config.toml
n_head = 5
norm_place = "pre"
init = "normal"
init_std_up = 0.0161
optimizer = "laprop"
beta1 = 0.95
beta2 = 0.95
lr_head = 0.00387
dataset = "wikipedia_en"
Each number is 128 + 32 x the weight over its row's rms, rounded and kept within 0 to 255. Layers, rows and columns count from 0. The size above them is the row's rms in percent of the matrix's.

# layer 6 attention query, 320x320, rms 0.0554, rows 173-257, columns 240-319
size [ 37  36  53  40  38  42  40  32  37  50  71  36  57  37  38  40  49  71  67 102 135  86 108 126 110 116 136 110 113 116 122  94 123 118 137 136 123 104  88 132 102 109 118 104  90  87 112  83  79  97 138  94  95  92 136  86 139 112 118  95 104  86 116  94 129 111  97 135 109 107  91 122 118  91 113  94 115 112  76 125 131 127 118  79  81]
[[162  80 171 142 147 177  74 124  89 128  75 142 111 176 168 109 147 167 147  58 228 195 110 180 120 132 106 127 118 123 178 115 187  49 121 107 130 126 124  79  76  94  62  76 120 129 108 150 150 178 164 126 160 146 136 132 119 100 152 140 139  97 166 113 117 101 157 137  77 118 170 126 107 141 113 122  93 169 102 119]
 [134 156 101 114 164 130 140 121 102 119  90  81 117 157 148 141 157 126 115 140 163 136 137 165  79  96 148 128 112 183  88 152 175  92 103 141 126 103 121  73 105 160 110 126  89 120  92 156 145 145 119 100 124  84 150 140 114 121 118 112  78 139 130 111 128 147 130 159 128 141 199 104 142  92 128  86 123 156 119 164]
 [153 134 106  80  95 126  77 173 156  98 104 106 100 114 125 157 145 110 132 108  96  96 119 139 104 163 118 122 111 106 115 161   0 209 150  70 101 126 129 152 146 135 150 102 112  90 118 120 123 136  96 127 110  95 117 146 120 165 100 129 192 152 141 118 117 108 119 129 150 157 151 113 120 147 104 150 184 120 118 109]
 [115 137 119 141  81 124 130 133 124 129 175 145 110  86 167  53 178  89 140 153 102 104 159  30 252 117 151 119 128 122 170 111  85 163 124 144  91 119 132 130 151 189 123 129 147 133 145 108 147 133  99 142 122  87 175  98 112 128 121 159 104 115 126 184 121 152  90 163 110 178  98 110 125 194 123 118 177  78 160 162]
 [108  64 137 102 118 167  73 143  43 179  96 126  87  99 168 103 180 147 109  63 146 164 138 204 171 102 121 133 136  92 145  89 207  73 129 136 142 185 168 118 114 146 106 152 182 116  97 120 154 121 123 130 115 155 144 167  86 129  76 130 141  94 120 100 135 137 116  86 138 152 151 195 103 182 106  87 160 126 140  97]
 [147 146 154 161 168 100 148 111 129  96 190 103 103 115 115 167 143  91  92 177  55 108 117 112 125 116 131 112 147 188 131 143  55 239 122 166 137 113 147 150 151 132 154 136  91  96  96 165 161 132 103 156 112 149 106  97  97 130 140 128 123 166 101 151 153 106 103 127 126 142  32 159 162 126 110 134  80  90 122 102]
 [137 149  75  83 114 173  90  95 137 101  85 127 164 175  99 133 137  96 148  92 156 150 113 139 169 141 180 157 113 141 112 110 209  67 140 102 142 136 124 108 135 125 156 118 176 142 140  95  85 112 136  90  95 101 113  95 105 124 172 107  60  83 156 125 112 101  82 106  88 121 202 172 118  98 126 104 180 115 156 105]
 [118 174  92 114 154 128  92 142 139 136 171 114 140 106 104 159 118 127 187 149 123  88 202  50 126 109 172 137 155 129  87 149  70 206 109 165  97 175 126 170  58 128 139 127  99 130 153 123 103 109 159 129 126 159 139 139  65 152 178 123 241 112 136 138 163 145 136 168 105 133 125 110 147  96 121 155 103  84 152 109]
 [146 113 118 101 146 138 104 175 125 143 130 175 180  92 175 111 122  85 134 145 169 156 101 147 116 152 113 139 116 159 137 147 165 132 158 116  86 173 107 111 106 116 114  80 136 141 160 108  86 174 191 136 111 138 152  69 101  78 197 153 200 112 146  93 155 100 160  81 118  94  82  62 140 105 129  80 124 138 145 193]
 [123 117  84 101  95 141  90 135 100 125   0 110 141 173 141 116 124 150 144 157 173 162 120 125 121 127 136 144 100  98 179 122 182  40 139  79 174 154  95  98 151  97 144 132 177 124 139 112 134  91 115  41 145 132 122 146 113 129 127 139 101 109 154 114 106 149 119 142 125 127 255 131 129 131  97  96 187 111 129 154]
 [142 152 147 178 203 135 138 123 111 135 255 134 167 116 137 119 108 134  99 130 107 133 139 128 124  93 103 142 165 149 127 118 173 105 117 201 109 137 140 128 135 137  96 135 115 131 125 117 117 150 141 175 122 141 148 136 148 121 139 135 105 128 101 150 156 109 161 109 111 127   0 142 132 110 146 123  53 125 126 110]
 [160 132 109 160 118  42 124  84 120 124  75 169 141 174 174 136 127  81 142 106 128 118 124  87 135 120 102 107 150  92 112 134 178  87 190 120 106  81 112  77 168 238 144 142 158 135 145 155  69 157  93 133 174  84 110 219 104  94 109 114  77  82 132 102  95 152 120 134 100  83 123 113 127 128 110 115 109 111 136 162]
 [ 96 134  69  78  92 142 107 102  89 131   0 144 182 164 167 110 127 154 144 114 181 151  84 146 132 133 142 141  76  94 148  86 220  82 141 129 143 108 118  82 104 136 135  87 127 159 171  94 115 121 123  85 127 166 155 150 125 119 135  93 110 117 157 118 103 178 131 132 120 107 255 127 123  95 142 128 146 144 118 172]
 [179 163 121 169 135  73 172  98 117 121 147 147 114 119 114 128 121  95 137 156 112  64 105 107 129 152  90 131 138 143 139 161  63 170 106 171 198  82  75 160 151 142 123 166  86 131 108 182  73 116 105 128 177 130 126 112 140 115 144 172  81 120 143 114 140 126 108 137 118  86  71 192 165 129 115 125 134  91 135 141]
 [125  81 120 131 148 147 119 129 105 167  27 141 134 116 126 116 145 107 138 148 147 141 127  94  87 149  89 103 107 124 167 141 237  71 176 105 161 144 179  97 182 139 130 124 141 142 171 148 102 100 120 115 136  95 113 120 118 124  50 105 107  99 132 106 156 132 105 127 128 124 143  59  87 162 114 145 136 187  86 165]
 [ 98 132 147 181 152 140 159  86  87 119  97 120 116 116 147  54 145 167 100  99 134 135 121 159 119 106 135 185 106 129 141  97 204  80 143 169  93 139 134 146  69 102  60 148  78 118 104  89 185 137 140 193  91 181 123 166 112 161 139 127  94  76 129 129 102 141 140  98 103  69  99 126 149 125 177 210  98 141 150 121]
 [117 134 128 144 155 154 125  87  84 147  57 109 141 180 144 100 147 155 109 115 141 160 136 160 165 112 145 126 121 118 155 114 255  51 148 190 189 112 145  80 102 121 125 124 164 119 186  92 142 154 139 118 146 185 151 136 124 113 176 121 108 111 147 135 115 147 154 134 122  82 185 156 129 112 126 109 104 122 145 167]
 [139 146 183 192 190 117 132 122 134 118 255 110 121 111 118 136 136 118 112 132  87 105 160 127 109  76 101 144 158 156 124 138  86 162 119 189 126 143 146 134 138 132 123 148  96 136 126 131 153 145 137 174 117 146 150 124 109 140 131 138 115 135 112 133 139  98 148 118 128 132   0 137 151 126 136 135  57 123 110  92]
 [105 106 110  75  78 137 125 141 141 122   0 128 102 115  84 133 145 127 144 145 142 131  99 125 123 158 141 123  99  90 141 124  57 160 126  64 124 119 104 148 128 153 158  97 142  88 121 146 100 105 101  83 129 108 138 133 144 155 115 132 175 128 136 113  78 128 121 142 153 147 255 115 141 140 107 129 205 116 131 123]
 [126 110  86 146 145 127 150 176 165 140 127 123 134 142  94 173  99 106 135  72 141 193 140 158  82 114 148 160  98 149 177 119  76 100 167 116 135 166 112 121 136 128 120 137 121  64 119 124 155 142 121 127  67  49 121  93 126 129  72 158 199  74 112  89  81 137  61  76 121 127 122  97 106 167 127 141 122 154 136 124]
 [137 118 130  81 123  97 163 149  36 131 129 142 158 115 135 147 123 141 115 125 106 104 105  65 167 167 131 109  97 100  86 184 170 151 153 173 135  91 174 148 114 104 130 136 148 157 144  53  89 124 100 141 132  88 109  70 124 149 152  52  76 178 125 157 192 149 165 110 162 139 140 168 127 136 157  97  95  79 152 123]
 [119 134  85 172 153 118 116 151 124 123 128 116 153 134  75 145  77 150 120  92 171 173 135 131 115 148 135 220 116 138 177 140  97 125 166 106 125 112 167 135 152 132 166 139 134 108 112 157 108 117 112 100 118 133 151 113 107 109 131 177 178 113  92 128  69 103 120  68 113 133 106  86  91 189 103 111 114 152 170 106]
 [ 94  92  88 103  75 122 150 107 180 120  86 111 130 145  91 202  88 128 119 107 150 152 150 125 116 122 110 155 113 105  90 120 127  89 118 108 121 157  98 129 179 188 165  83 160  92 129 136 210 121 119  50 154 118 188 112 117 123 121 165  98  65 136 136  89 146 111 103 153 112 197 106  67 144 129 163 160 129 119 124]
 [128  86 118 139 100 148 116 177 206 134 130 124 133  96 147 188 132 130 135 129 107 168 122 158  86 116 139 117 133 166 126 101  98  92 109  57 116 135  59 143 159 150 114  49 120 117 133 194 195  78 138 125 169  58 135 166 101 129 164 177 112  61 133 142  52 152 114 138 147 103 130 148 101 157  94 161 159 154 139 123]
 [147 119 140 185 120 132 132 190 180 162 110 115  78  64 176  98 144 140 165 148 128 138 150 167  95 139 135 141 140 145 183 120  90 105 116  47 130 130  72 150 129 144  84 144 144 148 133 186 136 104 137 135 105 192 152 221 127 142 137 130 170  73 137 102 115 142 115 203 163 137  96 110 116  88 130 133 137 121 161 179]
 [152 105 142 183 140 146  97 171 124 180 118 162 109 121 143 141 151  60 182 154 152 145 133 181  81  64 130  58 154 138 105 124  91 109  90 106 119 124  72 158 130 111  72 170 112 128 142 164  82 159 140 152  98 149 102 105 121  97 107 112 205 124 185  85 152 123  68 158 126 128 118 168 145  46 133 133 164 185  65 194]
 [152  75 154 152 129 145  93 176 226 130 139 113 119 118 137 162  81 101 135 127 133 169 126 180  84  88 162 116 128 193 108 104  82 107 115 116 120 171  73 113 129 136 132  74 160  72 151 154 180 103 126  96 133 139 105 157  99 131 128 200 158  51 139  91  62 120  91 117 110 123  92 160 123 127 116 188 137 170  98 117]
 [141 131 118 135 117 128 118 131  80 117 154 147 129 176  99  79 115 162  47 147 118 113 112 147 151 135 144 185 132  56 163 149 155 143 172  98 134  73 168 152 130 149 108 106 112 156 107 107 160 152 151 112 140 107 166 177 167 146 112 131  89 123 101 101 109 152 151  97 138  94 135 115 119 173 147 122 144 132 220  80]
 [128 123 145 132 147 129 181 145 123 133 104 117 122 148 141 129  70 116  90 162 109 136 138 136 143 159 106  92 115 172  80 197 149 141 148 178 127 159 139 106 112 134 149  77 159 144 150  37  62 147 139 119 122 146  88  86 143 101 114  85 115 127 116  90 186 110 165  93 132 108 122 154 174 104 179 128 146 119 129 113]
 [130 123 128 114 127 145 150 128 139 112 139 136 123 151  95  69 159 109 124 160 104  69 141 124 166 138 125 106 156  97 127 142 171 145 113 169 113 104 119 129 154 122 118 181 203 148 119 104 154 183 181 156  82 133 129 136 132 120 126  95 168 149  91 116 211 164 162 157 124 150 130 109 160  95 133  83  98  83 143 172]
 [125 167 151 147 131 117 179 115 108 108 127 120 104 113  99  60 139 164 119 160 134  89 156 111 140 146 112 159 134 107 108 207 162 135 135 144 132 119 134 163 120 178 137 182  98 207 112 121 125 167  98 104 127 130 142 149 148 136 165 105 119 144  99 130 187 163 192 130 137 126 145  44 131  95 121  72 115  82 140 134]
 [124 137 116 138 129 155 103 155 141 101 123 107 123 114 125 117 138 119 138 120 115 133 113 162 104 198 139  62 127 185 166 144  42 158 147 126 162 153  87 138 101  97 117 143 165 132  98 132  59 119 116 182  82 100  59 110  96 110 119 140 231 138 127  93 145 108 116 137 113 156  62 133 148 140 123  78 114 142 123 135]
 [ 97 213  44 135 136 166 154 101 170 116 104 146 125 152 100  93 154  97 129 136 142 179 133 145 109 149 119  74 119  96 146 127  98 107 158 170 157 133 152  73 162 153 124 149 107  98 107  97 146 125 108 150 104 118 121  99 136 149 101 136 215 121 106 126 146 158 121 115 133 111 132 112 120 116 151 132 166 104  68 166]
 [120 204 111 133 146  98 192  83  47 111 131 157 112 145  49  92 122 155  91 138  76  91 146  97 162 125 120 214 138  65 139 194 153 152 162 153 189 100 208 133 166 150 166 135 126 151 121 116 152 170  97 108 133 120 176  78 114 128 186  90  59 185  96 149 116 106 170  79 139 105 172  45  79 154  93 115 102  79 136 117]
 [107 189 127  90 128  95 140  80  64  90 128 117 126 144 114  89 143 160 107 147 126  78 144  88 160 164 128 139 113  93 117 181 180 154 155 166 139  75 189 137 115 117 135 154 122 185 108  58  90 125 128 130 131 158 127 100 155 146 137  75  70 188 122 149 194 106 201 130 113 151 138 141 130 147 120  97 103  91 141 121]
 [ 98 188 126 106  94 142 170  88  39  90 128 113 151 128 114 117 115 183 117 120 119 111 126  93 161 174 131 142  90  63 113 178 170 148 217 129 168  79 189 150 102 121 152 134 121 182 146 102  87 119  99  83 188  93 137 100 143 129 156  88  26 148 101 158 138 146 201  64 141 110 145 109 100 194 152  97 128 108 165 100]
 [138 125 103 129 152 150 127 162 141 155 165 144 164 128 134 161 134  87 170 128 104 162  83 117 138 138 126 103 114 143 105 104  96  94 122 111 166 144 115 108 140 107 134  85 131  81 109 158 122 121 100 144 132  60 135 104  84 117 150 135 159 112 161 194 135  92 108 158 113 123 127 124  86 105  82 138 119 136  43 142]
 [142 154 111 146 129 135 128 129 144 146 133 128 162 106 112 107 160 113 159 107 188 148 139 129  58 112 143 162 121 111 166 177  93 118 142  75 108 141 124 146 150 161 100 138  51 115  92 198 105 112 113 110 109 104 137 178 107 138 124 170 203 132 127 161  74 157 106 125 106 109 126  95 110 123 103 115 147 132  88 126]
 [104 134 131 117  94  96 134  67  96 108 124 137 146 170 122 135 148 182  87 123 124  95 124 129 188 116 110 145 123  59 154  86 208 132 123 107 122  81 153 136 106 138 149 129 111 112 156 132 174 129 145 129 208 129 194 135 199 126 126 118  17 158 132 161 101 135 192 115 151  87 182 124 121 161 172 129 133 102 163 103]
 [133  48 127 165 109 149  94 177 183 173 124 109 140  95 157 162 138 115 138 113 139 159 129 163  70 116 156 125  99 155 137  89  83  99 126  80  96 176  89 129 149 142 102 108 135  76 130 173 162  99 124 111 157 111 147 186 132 124 112 169 153  53 138 103  88 142  59 138 118 108 124 175 108 134 138 167 176 151 144 117]
 [152 117 126 141 112 150  90 175  85 113 118 120 134  80 147 148 182 131 137 138  89  94  88 131 147 224 129  75 129 104 145 171  79 171 159  93 145 107 114 147 109  82 115 152 146 152 107 123  54 109 117 195 121  80  54  93 100 130 119 112 203 146 125 103 166 104  82 160 120 150  93 186 152 123 121  57 124 134 163 125]
 [ 57 114 116  70 108  69 132  40  83 101 104 121 113 160 153 130 101 158  96  89 142  83 164  75 160 154 144 173  96 110 159 166 148 164 168 188 147 122 164 137 144 154 169 125 136 119 152  52 144  87 127 130 152 172 190 102 182 144 153 112  32 123 119 152 121 105 143  73 143 112 167 112 105 141 177 129 122 123 158 105]
 [163 123 158 156 112 185 114 213 190 145 137 109 112  69 131 124 137  72 163 117  79 149 120 184  78 162 161  52 153 187 148 101  27 117 134 120 158 123  79 128 123 119  93 150 154 106 125 182  87 108  90 158 110  88  75 128  81 108 105 141 223  83 127 132 120 110  75 167 132 138  81 163 142 108 109 111 145 126  73 153]
 [123 129 167 140 179  93 155 117 119 127 150 148  94 182 103 125  98  83  77 155 130 108 139 142 144 139 113 106 137 152  84 177 148 139 105 204 121 151 158 105 148 180 152  65 152 102 105  46 127 152 133 133  99 175 147 125 144 105 141  82 152 142 143 123 194  81 173 120  94  90 109 121 160  89 133 146 145 118 104 116]
 [142 108 179 138 129 117  93 138 119 158 117 134 102 142 159 143 125  93 103 177  80  94 132 140 165 159 129  45 138 129  38 135 150 145  63 153 112  89 149 160 147 152 109 116 164 157 105  86 126 122 171 183 131 179 127 134 155  85 147  84  68 138 145 140 192 109 169 185 142 132 133 205 158  76 163 118 160 134 138 148]
 [104 100 138  97 134  89 139  99 111 163 129 144 127 147 181 163 131 126  98 150 163 111 132  67 114  68 101 130 137 140 104 106 209 131  57 162  76 130 146 100 134 151 131 103  75 105 156 118 175 114 166  88 159 203 167 155 146 134 146 139  33 129 162 174 144 143 138 135 139 119 154 163 111 109 139 190 169 118 134 105]
 [106 132 145  70  99  73 120 121  84 101 132 134 108 137 152 109 110 146 121 144 131  90 131 130 154 227 173 115 113  96 130 145 145 166 192 155 141  23 179 204 134 140 143 119  97 167 125  73 111  82 103 163 115 153 124 148 156 132 136 122  77 131  95 162 151 138 195  91 143 103 124 148 108 143 144 117 111 114 186  93]
 [129 158 153 142  91 149 124 112 164 135 124 107  96  99 126 110 160 156 123 139  97 103 128 136 161 133 117  84 150  85 121  88 164  96 139  70 118 123 113 117 143 156 124 127 141 140 135 153 220 121 184 103 210 136 141 187 164 123 131 124  45 118 170 177 115 158 175 153 155 129 165 191 137 146 139 141 147 129 147 137]
 [113 110 104 113 109 107 131 164 183 105 106 127 155 135 104 120  63 147 147 119 141 150 156 172  96 172 206 164  86 193 170 150  95 129 144 163 152 132 101 159 137 138 141 120 169 137 158 139 122  93 102 138  96 123 146 149 124 120 124 159 199  43  70  91 122 144 124  65 125 135 106  82  61 136 116 127 133 109 110 148]
 [136 142 128 183 112 150  89 152 122  99 121  96 118 103  95 117 154 112 137 148  92 123 125 193 105 189 147  77 155 136 160 150  47 141 146 102 195 109 107 150  97  96  87 161 132 152 101 158  85 125 120 180  98  84  79 124  87  97 116 143 249 132 107  98 129  99 124 147 107 151  79 148 166 128 111  76 127 144 124 160]
 [113 168 123  89 141 139 142  59  41 122 130 142 160 135 128  92 164 138 109 140 155  97 124  76 164 162 123 134 114  85 109 180 178 155 178 188  99  99 191 139 117 129 131 174 112 170 126  52  64 163 129 144 123 128 118  74 158 128 101  64  76 209 144 155 178 137 160  94 125 159 131 163 137 111 170  88 120 111  98 116]
 [146 102 133 155 121 164 103 166 170 140 120 113 108  83 128  75 176  99 154 128  73 101 120 159 119 167 147  44 134 170 132 143  46 156 129 129 169 117 114 128 120  92 122 164 176 145 116 139  68 127  85 195  93 118  53 114 102 119 133 128 220 139 114 102 150 118 119 160 104 154  92 154 162  88  92  78 107 133 131 147]
 [162 117 107 157 138 145 101 158 140 113 122 107 112 104 122 123 124  80 158 133  97 145 114 163 108 168 115  53 156 168 137 142  61 157 118 116 146 152 110 133 124  93 116 165 152 131 104 149  89 135 120 196  81 112  37  78  94 107 141 134 255 140 111 110 150 109  97 129 102 163  78 174 161 104 101  75 122 151 111 154]
 [149 130 174  97 112 152 109  88 117 159 131 132 146 100 173 136 172  65 124 132 114  99 126  54 119  62  97  57 161 118  67 114 171 129 109 157  88 144 135 114 127 118 105 166 122 151 145 102 151 151 156 120 159 142  77  78 119 135 110  82  52 177 192 139 152 138 120 149 148 167 144 227 180 100 145 135 128 128 101 122]
 [ 67 160 108 117 120 139 163  48  49  83 126 124 144 151  95 113 130 170  91 107 132 100 125 108 177 174 130 134  82  37 139 173 149 142 213 149 139  87 196 139 105 140 145 131 115 145 119  85 122 128 120 107 166  56 155  84 165 131 138  81  49 161 111 140 125 127 170  79 126 137 158 146 100 185 152  98 133 119 147 113]
 [103 112 108 152 141  86 158 136 156 120 117 133 153 167  94 140  44 167 104 153 167 149 159 182 131 153 161 196  82 138 121 178 110 131 180  99  98 134 150 132 125 150 149  73 173 111 149 126 112 134 108  99  96 171 130 122 147 115 104 174 148  42 103  75 109 120 110  40 104 127 104  79  83 117 161 150 129 154 142 106]
 [151 127 126 167 163 141 146 153 185 154 147 125 128 139  96 147  81  89 119 144 127 179 136 171 109  89 113 160 156 178  93 100  82  95  88 124 134 157 111 104 179 168 133  67 128  67 142 185 178 148 121 116 126 132 143 175 118 109 159 206 200  66  99 133 102 118 115  92 120  85 100  74  99 102  96 183 141 139 104 102]
 [129 145 130  86 115 148 135  85 125 119 133 125 123  99 129  77 196 147 191 107 143 106 124  83 148 160 110  70 129 109 143 146 149 119 156 146 140 118 136 158 117 105 143 203 140 161  90  91 115 124 138 171 101 111  96 100 150 149 104  79 113 192 159 151 168 168 147 167 141 205 138 165 186 152 141  35  79 127 133 153]
 [ 71 143 110 107  79 139 132 106 142 102 114 116 145  92 105 122 163 181 134 110 120 118 122 111 116 168 146 154 109  72 117 151 140 121 202  85 158  81 144 193 145 158 144 123 126 160 102 162 143  80 103 115 175  54 129 140 108 157 151 130  45 134 112 206  82 185 164 128 168 122 192 116  99 182  94  81 126 141 132 108]
 [107 118 127 118  82  85 152  99 132  92  93 139 117 173 128 194  64 147  78 110 123 127 141 141 138  91 141 155 121  83 122  87 155 107 132 115  96 143 102  99 145 163 177  61 138 104 146 154 213 127 138  63 204  95 181 157 159 127 156 161  38 109 125 152  48  92 150  83 163  65 181 106  87 181 146 166 142 147 143 102]
 [151 138 157  95 107 162 115 155 136 158 140 119 132  93 201 124 164 119 126 150 102 129  98 122 124 125 128   0 128 188  88 121 136 132  92 182 145 117  97 138  98  89 109 126 139 161 157  82  91  96 138 172 120 173  64  92 126 124 138  61  79 172 161 168 198 130 140 195 164 157 116 212 163  83 154 100 116 136  90 166]
 [172 109 133 169 143 115 143 146  57 155 130 157 140 114  74 130 155 110 167  91 184 145 113 153  98  97 124 198 149  92 144 157 114 124 116  97 137 100 102 156 124 114  81 186  69 118 148 187 112 141 112 153 116 126 167 104  94 105 170 136 197 126 112 103 124 121  80 126 109 119 136  63 116 125  71 131 135 104 118 163]
 [141 106 156  80 149  55 162 121  67 158 142 132 111 150 161 107 102 180 114 108 151 101 152  71 123 134 134 243 121 178 131 136 159 176 128 144 124 132 153 145 113 163 165 150  81 146 116  80  73 116 128 125 126 196 186 154 149 152 132 110  77 171  69 142 142 152 154  60 140  78 113  83 139 171 134 108  81 119 206  86]
 [129 104  97 134 129 147  97 179  79 141 116 143 161 156 156 155 110 106 124  99 129 141 136 114 104 158 150 102  92 158 123 191  89 155 163 154 134 108 165 140 127  85 118 129 140 130 118  97  51  88  99 169  80 125  83  65 103 130  92 109 195 138 101 112 144  93  84 114 102 152  84 188 120  94 160 115 122 131 139 127]
 [148 107 143 147 121 157 117 128 216 147 124 105 132  77 115 124 127 121 173 112 157 166 149 135  78  92 130 159 133 146 107  72  97  92 118  74 109 174  93 146 159 166 149 118 109 106 110 208 145 131 126  91 153 119 113 177 110 131  91 193 140  69 151 163  67 141 104 136 121 130 109 128 130 126 124 135 145 201  97 114]
 [ 98 170  96 109  76 133 128 127  74 122 125 121 142 145 108 128 167 139 168 105 123 136  85 119 137 209 155  97 132  95 158 124 142 144 162 152 193 103 120 166  97 117 110 214 112 168 107 102 100 104 137 198 131  84 126  82 150 111  95  58 118 180 115 178 147 153 150 143 150 162 142 154 146 156 139  30 110  99 123 161]
 [ 99 139 110  78 117  96 139  53  78 101 103 157 141 172 136 131 120 154 112 136 155 103 134  62 155  99  97 178 110  67 107 158 207 142 140 162  90 124 173 118 137 134 162 137 122 149 145  95 170 162 159  98 139 134 133  78 165 168 125  96   7 163 127 143 118 140 165  81 128 152 181 113 117 139 153 111 105 133 132 112]
 [109 152 121 105 125 138 136  98  72 106 138 111 162 120 116  74 177 172 134 143 146  90 118 105 174 174 128 116 100  58 123 194 166 141 180 126  95 104 180 162  93 125 128 165 108 181  95  97  80 165 128 119  94  72  89 133 130 119 108  92 111 197 148 157 181 163 169 149 103 170 139 157 143 125 160  48  86 130 136 133]
 [ 99 132  97 144 123 128 176 127 166 154 124 113 147 112 178 118  81 142 164 127 154 146 135 118  88 136 128 159  75 168 125 123  96  94 135 128 118 151 147 113 147 158 174  71 134  76 151 106 147  72  59 106  97 171 158  95 122 140 129 149 151  36 171 149 149 103 120 119 126 129 117 108  53  82 128 185 136 134 101 152]
 [162 150 173 120 137  94 155 163  75 136 130 166  80 146 114 122 154 140  86 136 115 133 118 107 113 112 104 110 176 132 120 135 161 143  94 146 148  68 111 166  97 129 118 153  77 204 112 143 105 145 140 184 150 100 119 138 122 155 182  93  93 213 100 141 151 158 168 134 174  69 142 130 204 165 136  97 113 106 178 127]
 [132 108 110 147 133 122 124 186 143  90 135 107 126 131 123 123 113 150 157 112  97 170 131 158 126 169 152 135 122 183 141 183  55 135 161  91 188 123  95 146 151 125 141  86 163 105 112 164  75  98  81 128  93  78 125 150 112 140 167 178 212 110  83 122 126 119 124 127 107  83  99  76  91 166 104 121 114 139 142 133]
 [171 104 134 135 194  87 146  81 142 145 127 154 137 142 112 107 122 106 164 143 127  79 145 105 167  86 104 183 158 111  85 113 134 132  83 103  97 146 132 131 165 122 139 170 181 108 116 152 165 162 155 137  76 159  98 105 117 117 139 160 168 127 144  78 131 103 111 120 118 155 132  53 146  91  64 111  56 146 138 157]
 [136 162 180 146 129  99 144  42  48 128 127 128 146 138 102 118 111 164  95 137 131  51 147  99 170 148 164 155 140  38 102 140 149 152 178 130 132  78 173 181 118 128 131 178 146 163 103 110 122 151 158 139 158 154 118 142 180 135 122  95  19 189 135 135 107 103 154  99 135 147 146 179 132 143 161 123 100 153 174 101]
 [107 145 128 133 130 107 153  55 167 140 117 134 103 144 117 149 110 146 116 128 160 124 143  95 155  60 101 173 135  91 101  76 200  93  99 139 105 138 132 112 124 167 128 103 125  98 143 135 226 123 165  73 163 163 188 142 156 133 161 140  17 110 146 145 117 134 141 154 133  86 182  99 105 139 109 173 131 118 114 143]
 [112 107 152 172 135 133 118 106 172 152 110 130  95 130 142  83 108 130 143 168 193 136 165 194  84 104 140  73 109 142  91 198 106 115  96 141  85 121 131 174 114 168 105 151  91 138 136  87 115 122  80 142  94 239  98 117 184 121 115 127 162  93 149  60 146 139 148 117 111 107 108 128 145  43 162 143 178 185 124 156]
 [136 137 177 117 112 175  88 114 112 105 148 104 108  90 139 112 208 154 105 176 142  93 100 120 141 113 101  55 174 122 155 114 153 122 118 102 104 102 114 128  98 115 108 143  70 166  99 175 125 140 154 122 170 124  94 191 121 133 138  98  94 206 169 139 147 144 184 186 123 126 135 187 191 137 123 104 138 129 128 149]
 [138 131 145 116  91 154  47 227 175 105 140 127  92  93 155 144 182  87 124 139 114 165  93 169  83 126 116  44 154 182 131  71 109 120  95 102 184  99  77 148  84  88  71 133  92 139 143 188 109 114 144 174 175 106  93 137 100 136 118 143 106 133 134 121  99 119 113 181 146 116 112 193 193 140 130 133 164 110 100 109]
 [ 97 162 107  91  53 122  94 172 124  32  88 117 117 157 136 137  97 129 122 122 108 120 132 153 137 171 133  94 110 171 141 154 164 161 158 162 175 141  65  96  58  76 131 154 139 197 123  76  74 139 124 126 134 114  85  85 107 148 121 114 107 148  98 133 134 136 161  88 133 123 125 126 158 159 147  76 128 115 124 134]
 [137  96 100 114 173 151 119 177 125 124 106 135 137 100 110 113 132 141 148 138 176 137 133 110 100 178 159 168 124 162 132 219  71 146 155 118 149 126 126 174 134 118 158 160 122 138 110 114  28  91  93 121  78 100 127 129 104 108 125 146 219 109 103 101 146 145 104 100 106 128 116  95 108 143 112 106 126 154 144 134]
 [ 88 140 105  84 114 117 100  90 108  98 127  96 109 107 170 124 114 186 135  83 108 118 149  91 166 167 142 133  85 102 194 136 144 143 190 131 156 111 160 117  74 101 155 123 152 156 141  70 134 107 103  88 127 113 144 100 153 151 119  91  41 147 135 148 145 115 168 139 136 167 129 142 124 191 169  97  75 112 180 125]
 [152 115 132 174 129 165 106 173 156 190 153 124 125  95 143 137 125  81 149 135 121 188 146 125  75  95 117 104 130 158 131  81  92 107  92 103 127 164 119 107 139 142  92 140 116  99 131 154 167 158 146 112 155 149 147 125 124 111  87 123 157 109 165 111 114 104  66 159 128 138  94 194 162  99 151 176 169 153  95 134]
 [153 125 116 157 126 156 111 153 191 100 138 124 120 144 121 159 123 126 130 166 166 184 115 179 113  75  96  90 139 180  91  84  98 107  80 105 104 162  87  84  97 131 124  96 126 104 158 170 108 137 142 129 148 117 116 145 128  97 127 203 173  93 119  83  81 134  97  71 115  70  85 109 129 125 150 166 136 179  93 130]
 [137  97 175 124 131 102 204 205 192 168 129 134  90 132 157 119  87 110 154 116  77 100 174 120 104 177 132 123 139 213 100  98 136 135  92 125 122 140 110 154 174 154 168 109 228 114 112 127 135 138 150 169 106 201 159 129 126 129 127 109 108  65 118 118 151 145 136 145 190 117 145 111 149  60 154 134 149 116 166 141]
 [161 111 131  96  98 122 160  98 137 142 122 125 111 114  90 193 127 147 126 122  98 182 165 116 213 144 145 163 108 121 118  76 140 101 171 135 144 144  75 127 172  92 152 121 172 148 123 148 157 117 147  54 109 117 138 164 184 158 103 130 143 120 155 151 142  85  77 195 137 140 169 176 131 150 159 131 135 100 151 158]
 [118 185  79 160 166 123 135 165 101 128 111 107 151 126 158 108 108 118 172 121 101  68 167 134 126 174 159 126 139 141 107 207 156 172 111 179 120 116 174  75 105 139 108 143  61 133 184 162 108 138 101 201 117 131 108  60 152 132 155 111  42 165 106 135 158 177 158  88  90  82 145 101 127 115 139  93 144 118 128 114]]